config.yaml
n_layer: 15
d_model: 64
n_head: 2
n_kv_head: 2
head_dim: 32
d_mlp: 128
vocab_size: 736
activation: "squared_relu"
norm: "layernorm"
norm_place: "pre"
norm_eps: 1e-05
positions: "rope"
rope_base: 1760.0
rope_fraction: 0.25
qk_norm: true
attn_scale: 0.269
bias: "none"
tie_embeddings: "early"
parallel_block: false
extras: ["local attention windows", "gated attention", "exclusive self-attention", "value embeddings", "learned residual scales", "capped logits"]
init: "uniform"
init_std_qkv: 0.0825
init_std_o: 0.0
init_std_up: 0.0825
init_std_down: 0.0
optimizer: "adam_variant"
lr: 0.00332
beta1: 0.9
beta2: 0.98
weight_decay: 0.016
lr_head: 0.0155
warmup_steps: 274
schedule: "wsd"
decay_fraction: 0.772
decay_shape: "pow"
final_lr_fraction: 0.0
batch_tokens: [8192, 16384, 32768]
seq_len: 384
doc_mask: true
train_tokens: 136200000
steps: 8418
dataset: "wikipedia_en"
Each number is 500 + 50 x the weight over its row's rms, rounded and kept within 0 to 999. Layers, rows and columns count from 0. Numbers have three digits each. The size before them is the row's rms in percent of the matrix's.

# layer 8 attention query, 64x64, rms 0.243, rows 0-63, columns 0-63
124:565488464467505471517436409586602530472391412610528498506540497480482476629477428511479474518500535447581518524473533500485493526464475547600476521499412496523504413486484532566538510454565458
098:574543559520565634496515545478567513495468487507548492505498472469523484447449634510421524502559427504420492451525488508432517567480434382538514444456393542491544510561444481477529462557482521
088:429606534536484552513478515595517474539524503467416476524555496436515434420469398454501524536445576524388463611519591462487551452449435480511478443481504534516580531485521551480539451500456452
141:428593534542380463577454579526421446601572536433417525513539465557530441518548433475540527432422545553455472509471497526509548405443473498464526463464579526511503537488499470495457489475465470
166:397565509503468450543447535592433462578545521461471482569599479505506525496552470442527562521423575531427463569478514453547524411441477446489458447415522545595523529445505513485463514440475440
109:493572497543325458600430548475361415661548482468433525533488534554511458549478476539500495466516478538522524499478456498543482521446509479521526450439486546517503505441491481504472536505506484
060:467463497474638530436502428596643595387502571513538458477540461435477532452546522451475476522506522504477479506500600533426561478564446461493447533524557447495524525505512476484497443506525538
190:406593470496481432580395529569500412592519510492473480560590500498509534538524493468504556496439600559497489553487516472539513413419495439526481469427499523592511475479520508463444516451499396
068:512478471498445499475498526427440510549527376612461479490466449602469569540530394622517543499555451516541501482482367531547542513591494563522506524498495497474483541504442441486570490455481482
077:503486468477457532467530446495534559514573464486567565524535489559492566518483430511584627536403475480416531488436540527475510403516467506440447571455544405459478464518432463489536612442483545
074:527461568496514503535437538545514471468531487573408522429540502518472475497547482537489435471347566542507472432512453582487472469623563500486582450594513581545520499505431499478472483477554416
083:549449530493496518529517618531365401460530502509482427474571536461460550492505451486520450599436569457523428510379520520558579461506454470558492468551481487579505524447462561526453521468488472
086:433531568516549455409499536452525534526581432537519458555465504427465530439530453490460481583535511460558483528505439465534490561527437551533559474470462513481387629499529479353499482548465496
073:511506491547489539481443492400428470544479440518450525493431541572520502609457527577468569495530467488602495400521471490552458506495513536625569509499441502424522495568374507480521530502457435
087:479525501547495488481478420496593497480492522533536530453480466522447390483460444460472586401510459550446543533634564546394514496419556498490561472475557561467531541603525478536523453523469436
077:534452430497492461554503572412421483562518409545470453532531528518606538586480503608507459555504482486595470488437380496551474481485505490527573498493480537508432444462544545481552558408501471
075:494534602525413467580501548392493484500423438579481555535417488436556470535480568548484525482488516458602523416558450492505427591452520561535501405535422506458463455527497528470481484528499516
081:562458400472453524549505608401364495563491485477477485511500500544509562492460475497554472574575530448580426453422499439557513547484469560468493528454501454566546555415556472519471524497467545
070:425491608473560501477459502553491469429515494557440495472598472433484576477562516520444507488408538501482480481536543465576492527543565563485415493572486434481522561485419530375464445508593501
085:591516442536451520491492528455363388528406473502499459526439546468567523530512462502581555527466494518566492550489491453509570557403492455537570428457449527562513421443486503513525568468436470
074:554507519514467521540445507498497469538372540544438571472421535450476483545612443522437406424575525460495600502503570444506488522505510440558517545589471539513558496436522480463545422516555441
071:541509448496545379534524487513458497542502567497610435485483420526545555484429586471497590487428484463441400554433492553537464492506440401440565525480514465489551409514516474541488463479505572
087:472465451483529556474503510511532527430524460438477454483565541527551563470592513538502377508581488583536572434427477422609557435465524458546463554530524522625448479529459503475474549499529456
080:519471538539409430532513540517581469468601590477494489375530484514542503440538566528487459400542422539424539440465505517482539415453537507460396493543604502471481481510512528490531509577528530
072:500530508535516461539528460500512438442590529515458499506546445578519473453463471495503514473375535464450507436457597616398562384447472519485509490482605435462584537467537532512502504541452541
093:563552598593378482528564492451521464542460515537454562480407511525478415515463477496467459432536427463483554460557464574412495533443517474523527446524421500406510514470488524515571511587476537
079:514490483506477439442459493419592508527538441441498461460487445548502491499533525608541463433473457606525548470439525433461484542514515579525576481535435575494558427519592450470599503422560460
069:468539506512515523443506530489470532493543622484490563462462466470492486498511560423469542469504558506448483529496565461459475537458452521446488549567546508478498607445536457485517330672489499
078:500520460525516558522486463510504433458549490488491457533550441512500480449560448546536456468358533520514460517536599545514621496544557480504471540543553417528488353458519453457503569449592542
065:540472484487487501522564471374470453549506456604567489539453476483524456439507433507631450488488446530523578470592491461501596436489473478496466436481602469587524447442568479454536512477533502
082:516511561511587535445480538568532398472537579565463512565464491451461485449449513436435488523479524515438561535486538507474509477412451382509564434508497539454507548397560541505559419576436499
076:536432427473502467537448609464498540550469472490613513574477543541505511437492508499496560516520504496561460441464441457615473526581515489474515457414440541508465394469583537570503550423452554
095:588475534446520516534440438502534526542522436507524407528520527484479531573422507523548569475437464533495492546411632549479453539474518535419456497443453593451464455550605460489435471555499445
091:497545473470460509504521548456550620465454502558520495548523451525461558528533528489448541508559542445475462569439523455538546438509487467452488534626584496428442600488530505510377452546526395
091:566415444565581562444461419438448439523563566475568477533434527459537495534522490570527565558501425535475596543568448525410468572458558501473480472466478536481481551473545466531580536446471497
116:471606553546443516537504547593596514515463526498428574502533432505411468460423428467498498483456542519466413500474536442444594482489480431502484471503424536473523512507397536501534418567458570
080:435559473486519483463452506547611538497448629449592484513567404465442532486535540500525504512454616521506414523541510464481559434536544441514488521432452488548444480520515538422437543534458433
142:431561425458467425544390507564521531541417453500483503485594520554534476492541477501515461501427582522479416543466523442544494424513583464542562435514446549588489452428508530491416528492568537
149:527452559498517545428495430460560516439490402576495530406507519565508462517548460541506572494477477539464531475530578548473537541496480503490599462594504587451539513586487380525534413533466428
141:595486526601418518489573502459501416441524537477510512486367550465491493518440451522485454488540414478560519490466524501455529591461465548516512529526438498430486509569426495516532484620421581
099:511547437538529580431484482487416383470534518513554517463440610453583508491544448475393547511519441566487562530566450526465421562472525463615522474524480575529505511498561551496480524510447518
099:461514518562460467549514386509638477532414476467480500506472432501484449521486492531536420464460484532511495440570603534520503522487614503438626498577438497457456434549453519533533471554480482
092:465447468420485491498435537369460539482424445575534539478532492586558481564542552530505473454520505533570483479511476512622507472505486546463435524431608441566414427509514493474435513499531434
095:529456371509517512487513483467518512477525414657420462554570552541586533538469435502537477560467471458545442462447580453543594512551497547510579510529523497581502495464487463502454540483457443
104:508464440453541520501536537532476459451485490559432453449487577447554541563655355514488542543445451473506411504457500490537529451556512431531551493594458538561506519504450502487458574477446472
105:555455471489464561518442509476469380540418450517540533485547452602560500480581456551479507445538433547569515426517438446546563553520575489447522496453488613551498465597485468537574487496510467
113:484452526488467545401492487464488465491533588535598639452571452490510547509544453592456498531509449575435461455515531457506516513432503533512562494549422618519533546511492493457434462568568455
128:563506582488460561393519534550422449509596512559515535481520527461587529460531451521479450453543469486476518511466466422495429636415533591478504481460431527476492485483546434586461481536433492
115:519558533556468514413478535524476456512517572546466520508446524507496542464552551373463642472548444544487561508537557511425543520386431427472425461488547482433519509493550463546562438542475523
090:451399433466546495488458570466459501446465470584550453486588498507477530494456534579492468565528535457539431469448512484591489461522575551551452508415457498599460463490452567491469545498641496
100:498496414521478549449474473520472394494479517473509495534456584488556414536565536559446631605535552525554560461486429584530506478517459493619450549435426513514484536539444509530508516449534480
107:462520590576468469556523482488548493508518542412512509513534416448463399527412498546483500445444534486500536409551452543463504440454608487429567476515377590465490492474488505533575499573491535
092:474518577523488567467543468482521562577514485504407577497466464548427403517497522543544460484462427479469463619571550522486520492512433537454564448493602582429524561469508481427474432488437447
107:482463474406469508479457479418531540490465473469537580479614429578535524536587524586473444511472543517506420493428518458565533521566530562491564601579511449525469482521505395508433515524464447
108:498545570464479511462486463476557499529433535408662619513526444537470460468411476548543513494425460501563518585570511492514454545413534540482487531418478560422487547545496456476448512479509510
094:486459473505537517478487437520481546524482385562466503496472532513523426498509427507549576552493482511565476522514561551538489562440530544497595442485599548505505498494536365623460411501435415
090:562423512530541510465492503564535535482510499485554482474536463482461561421508432501512572576505498495496425426471517453563567542350540519493524503505455644549547450508465435548423418540539463
102:530428412479568584484455517480372499460604488553497444487499585549527555535551512449488544507581484497546437496486436482573528465548469552572468536506573500563508446522541456468502537385457457
095:545492471456512475515461515503490511452480419492503460420515561522564625476551394511505551599463489487546463544372504519512566521447487525599513535544489520554506520483467417551364492496445545
113:449543595535490520533587400538559519506452498547390520449465468453504444508557391541533492464473460473456531481593457553462502457476501486415578444540499575443475518478504502484559454601421491
112:488471451433552443627441537454525522444448475449558395545492427470506492512484489555507459514474553488622487423463508525534480496630518457508495520531546444559455445434561504466460532438580506
103:549467448427527515471527527512519529484387512530527445394572473498572478570545468582549542546482460501471494523389531542635473504536513500441467540427513542515501460506395418531504571441499471
095:445580543573475567453542470480486490533540545507469550438451492473417434546513563446416440413592452508430540480589525552465516515455521425521505464539422510441529483549472562504622492546514458
105:431552495587517500399500498451468433566486506577518536480462511524519458510441577489438539486553488494467631485602508482487407536415591530468460518447475584487457483581541522494586485557528502
# layer 8 attention key, 64x64, rms 0.234, rows 0-63, columns 0-63
088:492521447596480480440516586512433464520507665520555581458519544480443529533525510447504611517495494503429451518427573522495507472466517471448396441481525467558433577495539468555457534476535480
088:523374486516510495396491469461447473502502481523419518522421643436469474496464473506575440581533487406521525454473480516509529557519524557529581589543543475446459478481593529515469485573539546
088:474581496479536489551462540569525528558527540397491541499558421502560527508494451449478506433474674519463427531431510505488544391470483435498459446480468561620515523507489486493505494452462431
100:506623482458508542493410541510540513551484491409525513548534476542526515524523545491391538446502560623495481566497455491508466461459522439590471411491529540568430566568462457434458519499413460
123:489600460420580552518364529571494464553521462458476496556549506548528518517526510523456547481491604589494455575470484474535468431418482468523510417486546542581460530526477502456432522515431413
056:544420552528538547361520465412453493506512464536528503420461499533447457514505556470525475510556380434435493455576525542486487568459484557451533537607506515407553542477440486558543504524517565
191:593596481477532581536452563459543491473428535453551438532487512519591498566454539532403514468495486573552437561464444552466433467469520436544500404522501477518430515534462494404503579494440447
083:443521456341623562417466482611548546457522493511526470468547457438517616423544500466475506487484570544494481561494565492457515455473514483516469472533509442524500553555531500459461471480489405
076:471484556506513498519460459442536480501420467495453481469531467552521419553438426664603493484542459542550557490395500322553514454485526502497485458477500549547526528522518527558477488498512484
078:422476428479551521461456544477572570530478411450551564444510543525486538514555611468474488496561428529528516512491581471523464567501526452471586519483454591447491476475458473509609411559409518
100:508519478530588461615554377525514511414489502568469480451534414524524449557486457483549561498474597473551506436466425505542576456448493473530469502529451538559608454435530542476494557447544492
071:469453517477562455480442474526462481432501574538484543508456544497510492473403510561493488586562549424603480428403433576524465491523500502587547532549509500469431376478493513536424574426512515
089:474534634504563545560472609473496531504463470492497507412509523568412566466444487500555495544530479536428491477499344368498460471438489537536505506532522491511479548558469469531479456515452569
087:475597505508412430565543482534453384525436426468485474573503530478544480576432502556514434517453475487528563495523459600500475485521500490525603532410532488512466401496536502457587526415462523
079:488513477492473529495565363559539452431430501503492469500566462559405404517473468485511477463493549520492499589508504501437672453481532478464525506505554509485635493509509500485528499424499426
079:493448505540471505487437580388421481516513484488467448516488544419563539526456542582482498567524607469606535425527465384569479498581536490517527494474546521516437491432482508547459497483611527
080:516535533549369444622468563488484453553476539483474512551554522443471511586389504501513532515422513504501514492531380587509449440533524479494499462496479452494416479509535498450459546461628501
093:531502454470448470515464498567443461517503456526513494546438591492516539476540539587539570572590455481467442458438434568527506439472543547468558513480526492494390387547409548563472574526536572
089:478529603492575469491518490546566555466499531516529524432502431479497542520517447504506470483387493527467552440574347548472434429563491499437564456514450421596482433533551464518468464464555516
095:486475421520496467493421558512386433548521548528429500564450514494505424567404498535492443532576516502532529512459481509535586546499450551534429586489623515495442515453582520522425458568482519
085:557559497574496431486474547403487496532485525537498545481396431503562451457581397550508488379513502492478478524398425481518568453443518584465524532485570487573496426496564513506527500446561493
078:525469449482560525509442519458538561519567521456498469481482431423490400455419562565556550572467457492504441496496640479536460578540501574491489434397482528503549560510518534540395461542474508
075:472485461489506450423535494409513492399526510480523423540531602516594684505507477517498484475548563521530506472577524540436453465470461515488509532428558498541473474426564497431532559504557544
081:516546533448401528465534419541575496456539492532480421447488500572492542545478561546444578535502498537442513466578619573484419463434492419496540537512430588459550524507555434536549518540543533
073:465502459460513584499500437581527540492577494376463536466465473509423549558524583509430477582510503544469520488530531572460562516512465418538557521553483527410437550546399551532595447519478501
082:502591505635341458610480552447503446595527540440485540514431513614452439554470474505494530497508510494442498504503471508566543448479451480465511488510515601473558511454527490518545482502509479
086:522491510418472544588511523492458560460518453522425458476516553499465476597454530578480448429603592475490600465451537482451591497421460401511517544463454553571508450483544510547521484570462474
087:544562572516550516436509441596563461501501505541460546462523465502470436451470501477548553530469400463313466497463520528471549471400483510507510470447489556466516487466518444531486595522505603
075:471496415501558533544516526522404574479561538395517557542440469468488510497553552523469402485513520550578560450481474536498577497560428431485452548497525482592494524517622499451528423546443447
077:493436474593462519460421526510453442476473583447531523513415546552468498493478481505511510557616488565601535469497503462454586448481508525481420523542572534559490524517484481428416402579550432
077:521523576511536528430532561466527443481495561462458577517435408489400528422495425426433485582496599508463524503456517475556495600491483524550464510527496500436473583488451418525596462521433493
085:584419462427486491571487552480447476515502398588487481574533520470453572539516514539484566464494504503603427516480534379564406564506497537470465541442416433546498510536454522565497510559507470
090:480371491511500525507440500517490502392450565592532507458482548528466553482452519553567431485515534619561488429529526507459459569486488469567528439505439565544548444454543484486493511456625442
093:533596515558520499427464485466558467456516514428495519475488493396476411391563535487543514512504421469564461452637563538481484534487608459463521502500470535495517599510504423472458540578480520
086:628487464397506527552491398535516608423371455520535509460480509508526522557474416479515453561633476524482535487437580473530473530482508482524519446472466477531478405527491510483528537522462512
090:364534564581433481490503495488449497516615513470439542483476466535448482413443585553458521468477476498387425529550487521467581447518428469529495493600563566516544559459561499506478496492494489
101:393552548517485429461459589556449534517523566468465521536534505531481473408475463492513592484478601537451437552497435479577532415563450534525464500513644451524479495493492495423468541442459482
095:432535559451505430408514543522459445524539599490570553518511460484485501448491485527547584495370501549435408464544461525462526423473527543544528473583572523550486544524484365479446503489506490
154:503420524495549544420504375503616590418510457504603495392502465513517491498571532518473500495537433508471554453529584557500554530514502501509543525566472541460473487578491421579529462570509517
087:564508494581392484487493535450531540519447455512432427440471565589513453494492500563482471524661484514520473454486503456615518552536426504496498512607517478572505440498460495546478581471516554
088:492482468448485503430436489579507504424498456550447480513482511488551447407597519526501443563585529610537571542561524519492463562535447473607597482570483551496590429466482509565452506493474518
091:497512530542378486520529453552536575528414424481501475437570431619493545553530470466522517431494489536505531459504573446622503482518500504523526482581477427502513471573465458546435524458533392
109:522434478419520533485410472434487471490473471532557462501549570583526532587505540571522443481532498507542515432502532499633543545474537551460433564528641459573456444477463509471425541512501452
112:518519385562561481462491493450469412484527423558447557461507599461547561517469584483513531507449456472570426475417546443525583488501515513462589537579433508559500485442572542462447493561511498
112:510450372502604493466482547558521459457527447501476455486505611483560576500631442505455529591534460510521420458496511434568551414516487469465531533547469490517547421486502518529423542476453499
123:531405503440466497438451434531449471540550482457537546498549456598553564558594477529489488467531419529547534450484536472584554457501537565466541517410483531485505398609443498551538525514540421
104:496433544519413513438472482487528575450559504507525673450491534408443459503567577501454524536498465508451433461539525495473547468469494468486566478547435599500440555481461530466479437592529551
106:520456556525431520378532516528506454552539533532564553536461450479525489476500547541425433468527573450453498517487469482441375611438543545486515472414497569491470540462525474614530577511441525
110:489568551567466477428535511515507511472527535532507477532437515515499492483531439473423622424586507529473531490510475511356495521400482460493520496477593537448552487464486482466602402607476543
131:499372403479528444518450591481488464473482516528478495488541613498461521517475490520561468526524572492547440467457503491639492489527531470520475526483547525646491446468507576483428522462603486
110:486403447537518459498435518520506460496522462520435503468498544517550482534535501545494514604509570574635521569512557505536532445454393464528551524406439450550539424443526597558459440493507463
128:505560535539479483543564514482521616550534493476499526474540444429438394464418547452551493452418509478451479431528434585512477487541449456462567475468367587464545485514511416555508527538460481
127:432583585514494556463556469437511498561547521505480548469463466481479450478456506502488455466439365487521528598514527523398487521480508557482551474487453496403535586565552486395521441581432502
115:545464493414474556474465477456521547521476465457548559526517470499548555588512561536469443534452519476477478435488551418531586496552544584507445527580524416568395519576450446554456532555410442
109:493532620494445545465483441513492565539436450493582557516510479497494462443481494482530529417476433430592501572535549528533507521509472476576443511460487618417497550568376445507444524543525448
102:452486498496567522455530458488472389521572444515548556413453482521571550479489504517545540508496489461528590529513582499510473540349520538542595532451510426440588515475552459599477459528491448
085:537459462546521432466588583510466464545545522475559590442518513458448543451565519445499641545450494477504447483462566464432516429421533534444533485448461545421461528527480565529551428573517488
118:536437378490583506467435505437406420469565454465478467488422643450515529515517520469565449564541552493551503462501459472511556520514508562526528541548509491559493455489623544454496518481454443
102:571491429453572458508488627484498434457501485504525485472547555426541577450505537523460501565516499524543363507476578522458544408459502525532482510553415496561550499468441490576387469549484497
092:470569603494456520490585454525576561482485461577494491460552466599500525525535502501499473476551490502452563542559457532587501491506402506440541455551449450474556466632556439496523596492424488
135:550468414455544474544476572458474513456500516458495439538488471426545423533531498494543433522436574485572444405464559503584562432585484482491483481593561508565530433426542522490478556420572479
092:522485472594555416440517490472555485510437461380591523512495503480514482538535486532507446550424479439522515540410527519610501450497513499399441523355540523523460411524462556505487522546507480
125:455599552540423536464533463499551553528509567503386532454519474537444452455514485473571452475547444572377581500568577415438459544509483465531524445511447504441523481523486535460577434527477469
127:427513537558428451460489440479487491537521462560427593494455512586502463496427488484507497478537485493431628516546538530496364610496460480497512487395573586460521458508512520446559494554511499
# layer 8 attention value, 64x64, rms 0.242, rows 0-42, columns 0-63
087:449454500563476439520517533498490476470586469504532444457495485590576475499625399432539533567422502516517526464468518512530594437567419505482482549526496513488496521497565381566413474496581484
092:455457583487432449475554465539511536527573544556375539485556469427404435494520458445550462493528527456517555509597474435465483507499452521435407562510449525509609508435505549474551426505519508
101:434430497456569533501486481499423507534581525423465503527452514409463443477499484530481527474540525472489514508570528465539459566520538527523606528449454487508599427546654570584504413522454508
099:487419428479469512510492463520485520496470468517481512452572511552434510440425577473549542566499522529433451488445572487536520556501557438560519565510568477495486523427453533680461409548556555
098:481548651489455564445523484478502557520541551477440475531458508441506422495419526492518460430533484542431535564584475449474431508474519525423561482469560490500565607411505572426522467550472524
090:529523535511496542539504525460522469530442500466465409476454488535524465545406518467465502540407507518484391516534465612485441471543487424533557454496578429532454531484410655455515534478425546
104:505495386531565524548486513420520438475549371528547533430523478567544414548519508500460531569423501490558506477523483538539535497550510492618571489507505508488512504552449395555444566419549464
101:450504566543459532420514473508433536543466542475376577550539472457412552441424537510549488422584470501399514518529487457470455517482465507432557481508539461501529543466514590462568441588431517
088:491443484487456471498459431584482445459450506565468497442569576476446463484434635483504532491544559581519507541438467560516408517476539479547416512564567474436507544464456544572484514545591564
094:399494578510443451509542522416491532514584513479521430503486454461466412531573514506492489581445486489459420516536542475539426486502492584390573532501451527497477580428445456499476524456626522
076:455411475441466460487532509515463552535567502567511537530540587476478502501539541521512492552557480484491573443511587407579496546488497597404482564522527505502465478457574477468587336485524516
098:486479524514509432528508468477547479517465456527584480460456468617581556553444485379561533537460517494559453441450518560530560431499509502555395544473551502448445530483413436531404557450520527
093:551518585461472568521510474538530495520443513506386454525524512430443438478483538473407479512502487524535474568506522468406413548459584388552490508548446499509583554400491575490551500544411491
090:404496467528543557479478588477478511503535476494584542518492495426424414486425434466503479595531518461499493413538552503511495475470471628511547489445551614505552606505467423528479435536504534
096:496525518567467524547503493446605462490468494518456490439547549531517501522561580452397431484518558471527493406539454555488520484475471471478498423584470414533397590455413538433490532481605511
092:564564481439534605481466473478488461494462534452540467541422457478553562526498478545417465447577492512567561572420501525454461508467539580557510430465460557511440543529640424511528573465498503
094:498451495483474509555466511569525456489490526528441567482436547472599477488503476401428488651540544475615597474453464521541486480541482489588385540507577507441435497508529455500476462508479469
107:515454470435562523504486521452492502538489509456531508513543527474421586490427563621424462436601518517469588427416563443483544512449646513499476497570544448544433526518502509484456517543480478
097:491469568409512461568511490552467564464535569505576468493524511500382490551541456606506469507486491526531519549485428484507468539464605501507431478499453509491601435593506510529493557351465523
082:459462430492543460508505582468504456529520533529515624466442422526567577465508425472495531572435514464559574399537593485568542488526540525553563531507426558482509414552482474486551430508438475
092:545557570476531550459521450514531500523490612481417449555466473496505539549484462486453479382514515499584529558541497470399437504485558403467506445457416507519508494463529605492609531520412491
080:377469534514491411507542496497512507510609498510517510474512459482434448461548426396582469606458490450539515476530481446548538483523469569406391542452491540480522497460502447474520502469623535
095:478518381535537523498492495534505388456502492577561438465527548552569445520527500534491515548361521497519420504511477550478448495515449489477629479515410546487470447540439450503456591426515539
107:508519437508522480525490527521507386493446492588530504446517528553491437461439462456541472519434517477492565500482493616458428424574523454496447475534434575515403544522574378578542571499465492
083:477544545528507469544494537471563482497460501423557420399429500524546483509509546452460483516445485518500494490446483578578516460517528456541472447513547441462309506575479452456464611478551555
099:499490585460501490527526476502502497504502429521482446601554441503435517486438475437553524518420471503555478570514557376442477490447562377414466553501469488498488494460445508493619436531409460
098:495490515484534511518521496524520505490548484553416536460475597484526485524490455474546445492470537492558549409603499436417520527475514456594509545492490595550657509491491624433498431454430491
108:520493508510461513468522508498499527514493468416467474547533619332503470481572518595406483558520500525461586527523436427497441465496459565463496460522555426495563515473510536370460467540516484
092:508534470546549564546486541438534453488451479433566396472453574495577450551526489583414497533488535565560454484464430571494510463507466489555458464492504502496443512601491460472436638427557507
096:563488480430472476468506484585456532500457587574435554488482552483415501462416539454546524523483510537455485482468565474490415576472566453574489503493459561476617441498517621576490466571441502
102:425491425485514521497507550514459532498507461467454575502507472399401461475481480461447478647566559459519484509533503406536443520525438534520539509517479581492601651464496484528516476512571496
100:490507528502456482427503495508450520514519583504413586539522563418381430425537466481494465549575483464455531537627524465470457530494499543451473490489507518536533513411540532434588421598535471
124:480483451449515547490505476467582560474511501457542580504491474417489381571491502457511438447499550456506558475540503541468430501474573602502457564506510434533354557495601539514484449580472473
110:525505483466543505522487489568489558492475507543487487518442440528583607561485516448527567485456521428531442462433570485485423501408550495463570508535415490499530393493529401609556496465606495
120:541438487458499484578492598478457531507511435518540450511472489475455574486448461402482524453453556536537456479382525457488554492600373460577420550486565425522487557509524459462502449452548533
099:454526458484477610441455468526500471515514520432500475517493507562471458505464493608448518463591520605516497504554513553444570508414526495493543525463477563442481506564453571549544433567342525
096:480523369500431499569462447504484442535449505476520530568489497597473521607477544549487492505413457579473545445461449479570526541558586420506504483523503580523557466460393528488487573435510508
107:509503592465526504435494524441536513518517511473483447521491477490505413577425463617493539437538540546535414466475542514459484496492463493453555496487524505454458638619544407497629509480477545
102:389547539547536531519511468537463523513524493532518630495449496504619519443529482498517485622459487521520505535456464515487573525515431457490450532468497415488633510428534485564401504558477437
112:540513551464515514521506536485490537523488509491520451530486435559397548404435492387504540507523492490479371521385573547468552488559437457467465549453551493554586447520400489479516489435561550
104:507499477552536543491507471549482559504407589397425452489473594526501462477598520611498517505490443442475545488483527440500519573455545534459573519559401393536485504457582481479432457541497487
093:547455489478529518484502547430448499477523486571506549425554459451609513490531586534533475585484527464549542539477486463549572431493545552564402483494474538508503536495558424565336513572489457
107:587435474380539571519471607515498596503439423472518484497516487439442533542404547522516515411464520483504526503455607422473505527501587519547566552500459501542514478479520587430450456505493499
# layer 8 attention output (transposed), 64x64, rms 0.244, rows 0-42, columns 0-63
088:418576575457549471452549370558546607527471508496515543492438395483441484435438513492587471456522534532486507572575474553465452500524478571481516488411575472500503494561470560487556458475498530
095:453428515415577602464465412560507560386425454507629466500535431489544518438506487485529544522484534486475467531450520501590620462509502499475519482472530488580505572521481557535470472471538460
115:471514448506489501531492441611619503391427544494493549467583520450437597583552522446486572607515484483523507499466461517490489497495468520577427522555468454495481502522428488427465444574515435
107:445475552474602454375483485630511476401542578509488495527533497451497550504557460486555481520484514490447656549573535505428471435529453523469479503548533540465497449508540441425509509513490473
102:606397445498560581546457492502491436443440457484577421499543537519528501544476503472515495558515536447555439451450508582594538468503520433496443434478429449602520472476438528532539571434480525
088:604490596509403481442456540439461362573453422521481566503516539529440481568529560536526490431513471434555546470526495534494494487510538515400445471483490498603569451480529431541510512477498543
110:487646523529401424490488502558537496605513544493484538548476481471470533535511456551480446475569472557413559579509443518478481529449486554440493476436484496404470483513552419512505471607429444
107:554384493440591547529474515509545462394502507497596398516572534494535504548529473432520483539455536460587439436488540476543558448522500472532436508507440515604483453477499477521442559397539493
093:404471531492610491398485513510514453536581596526537497465542476563535523459563481562563406601408445530440627517538494510489473519538504465461545468496421539494460462456480507452504443481479501
104:574569486476530603481497377571509482500462434529537413507510492472507509540468468408554544499509486462477524510513516550558582411427512412488469389435466525571598480494487579483562497487491514
082:448514482436652549518488462640510465402513527532493488446524543501470550471457463466491607567447558478400464567481513471446510453438507435541451492538549562450511524541514554495474442537506509
101:521559495498509482441446482514517524557563432508439558439445481539433423364511432528510430471539569494446585550581484606458548536568458544431547424481566509462498438526543484533532468499525495
103:501417449534459517440526553416354439421452468479606482514544508465607569532493554600460462461517483514552547473453520495579494508445566491480515503524510496626511482492454513494500567479494480
091:565527511455545470567483365586585536455494466526468494505527549561561598523525495492498459505461510527542530509434523511520543512527467485507495488516517326459569412497499435500505452472413410
099:560475468457473485486483528433412530589521502534605434521459437504509498454525480536601549465478407449485512600516521485529487452512538518371491498407538593509567486544518489624512472492467493
098:516519392605439451582527607409471515627507481517446526460464594512532493521508560510455506489521531568529493426490458470517437530465494457535574517530457457438482417470393482471494523541482486
100:446538509489574434464459499539495526553544483514518633359514469592479525421498489635503495458514515590473501511505469511427437619469497547467529489497500484450534484571422496519483449470483464
102:499522418533541412550479534520412478389574606511447533506475552510521549475569496475441477542478475517549474612521521442429399447518442524545475491562505544432526474417508502564542457562490452
095:444555481548460548453537477504537506473447503446445533501479504496531454497515539497442519559498509496464475505513530461525518516510484403518507510582443503524474632424526571466585351653485411
084:513594499491515455562410440551560539500536468467422566483499523524384537494545416550435538502589527554425516531506507470427486508405447551522453548536565512473492501582512507497379478526503435
107:568422413537392570544447587374418534489430463504550513499508537479504469474528532516488559508537493475541481443444446472645495517515518478539511516539518489593476490518435549460418558522498528
090:503542514418573607467458339609561582464459455531530466502501436494490479413503473461547537489468536508448472554475483530501603483551456506492556439485538456544556528553477548512503407479495500
097:478576548533418478478526516432528526654549569442451524556521528499440532551505483510476515476495424498407558482483462480529454542493585427480470522473490442517485508540595500348490454551463532
102:524521509505482436424464503473475591607567485539469564565503509568483514492527484557481424472502612596518553538524407419456431566499528482463554533420517419512424491466525519457416448466485520
082:639570445507477512463483496435514448635535466527437519528433513528420407482529486545533481516502495520500469497592474574381477560520481516407538493420496546481565500477489454512581478453483520
099:506488516487459549472479474511367515339419483522534527536495497469526425464461461497472464466471541483505507507454472541561534487516526493588536452554604537669477478548549567460464535504475520
093:400438514467449496537475418513515523465483484412590554511515455457539550442543582617454535488548515449469464557402494503617511528522493587429425513542553447557522534521510513527496449546504452
096:482473524485543544556545510511470401431560550563577470470546478501531543617425544527504496511472378499515372497409549472486453512450577434530478463500453470495550490491450523553601491451477540
096:549581492555376447523512488400482446659557512542450556488443507539492520546496582528507517491506436457490520491518469493479415583483528535434562470443451493423528485462496488497579465570439511
093:408427527529570522440495521457538439431552459456459466479586503484549521495571549623447476520516496539531600461504550442502498486470516484488451596600475457516474559457510454391447549443550490
100:479530534479510490502488398593551553455484473510606480495531503488645585509563522501506490420453434563497530484409551472527530468473520512515537496493460402547568421527426444520526431410485471
104:487398500407589568541494462561487510405486500527587391483577472475558597547474541518512543499449516534566472491410500420546551466474497444529496527514460485539536525482440563535436556418485520
088:556487475433398553493409442498570560487549478524472580535464512585569424418498526535464523438490492464506531566506525529546501461536548550523517418387565449448533522593512522507487443423551458
131:394487417458566470442573457470415484590457410539508540483470615418537536424570470549540506565494540513531538538500510500510488481504485498554489576556554505566498481499511469415561476463419435
094:573388509465527455543469592408470522427500518548468398533463516537505478406507511428579438441501563427583453528490450509551588496572497530542481557488519460559565449503505492513476494468547567
081:486517520553505469403473539480524454582522536533527559434474470572382596528495526513427544550625479493466499508552571489440462511522493493402501431485468512526402530521509489490374485575510476
080:420544540544652463546525495525518410621452466484533507469563513474464541563487470511497535559506516411545480454510562415502491438422549499468417446468502549448475459480489489415503538572505441
106:545542432533393546495490508454499579547409534545498481467451496570486541469521521415538509526556440534446470590499419508494511533612432610476463490464404443586534506479507528441426497526499523
104:422466515593442451485525590563475480435460562521478535494507605529454515560525564479493455482470499435434466427506613522423457490456576483495559408519493514535484411555512494560574467465506569
073:518420545496481468480523601473385552456553452547460404551459537576524466442485509453512451450498573563432417551557500572468572495540434530521546567443556521533501507487477528468564441497490588
093:467569443405457454448492380534609541511515414509605517498512488503573568559434565497457504553499547466517469459567563503426412485541534501473464518545513578476479483497418475569557517495491467
093:540390462469525588485471555492455447307439535483569427554552581483533513524485500501454483476444489501502447489488435507556545476455603486573478479520507509522531498496527491592447567522545508
087:496451503373581514494520455470493474442556475522550492479499522484581493411507521512466480478536650455628422525494460477551543427553563465502385532506536557514495503526573448533460450508513496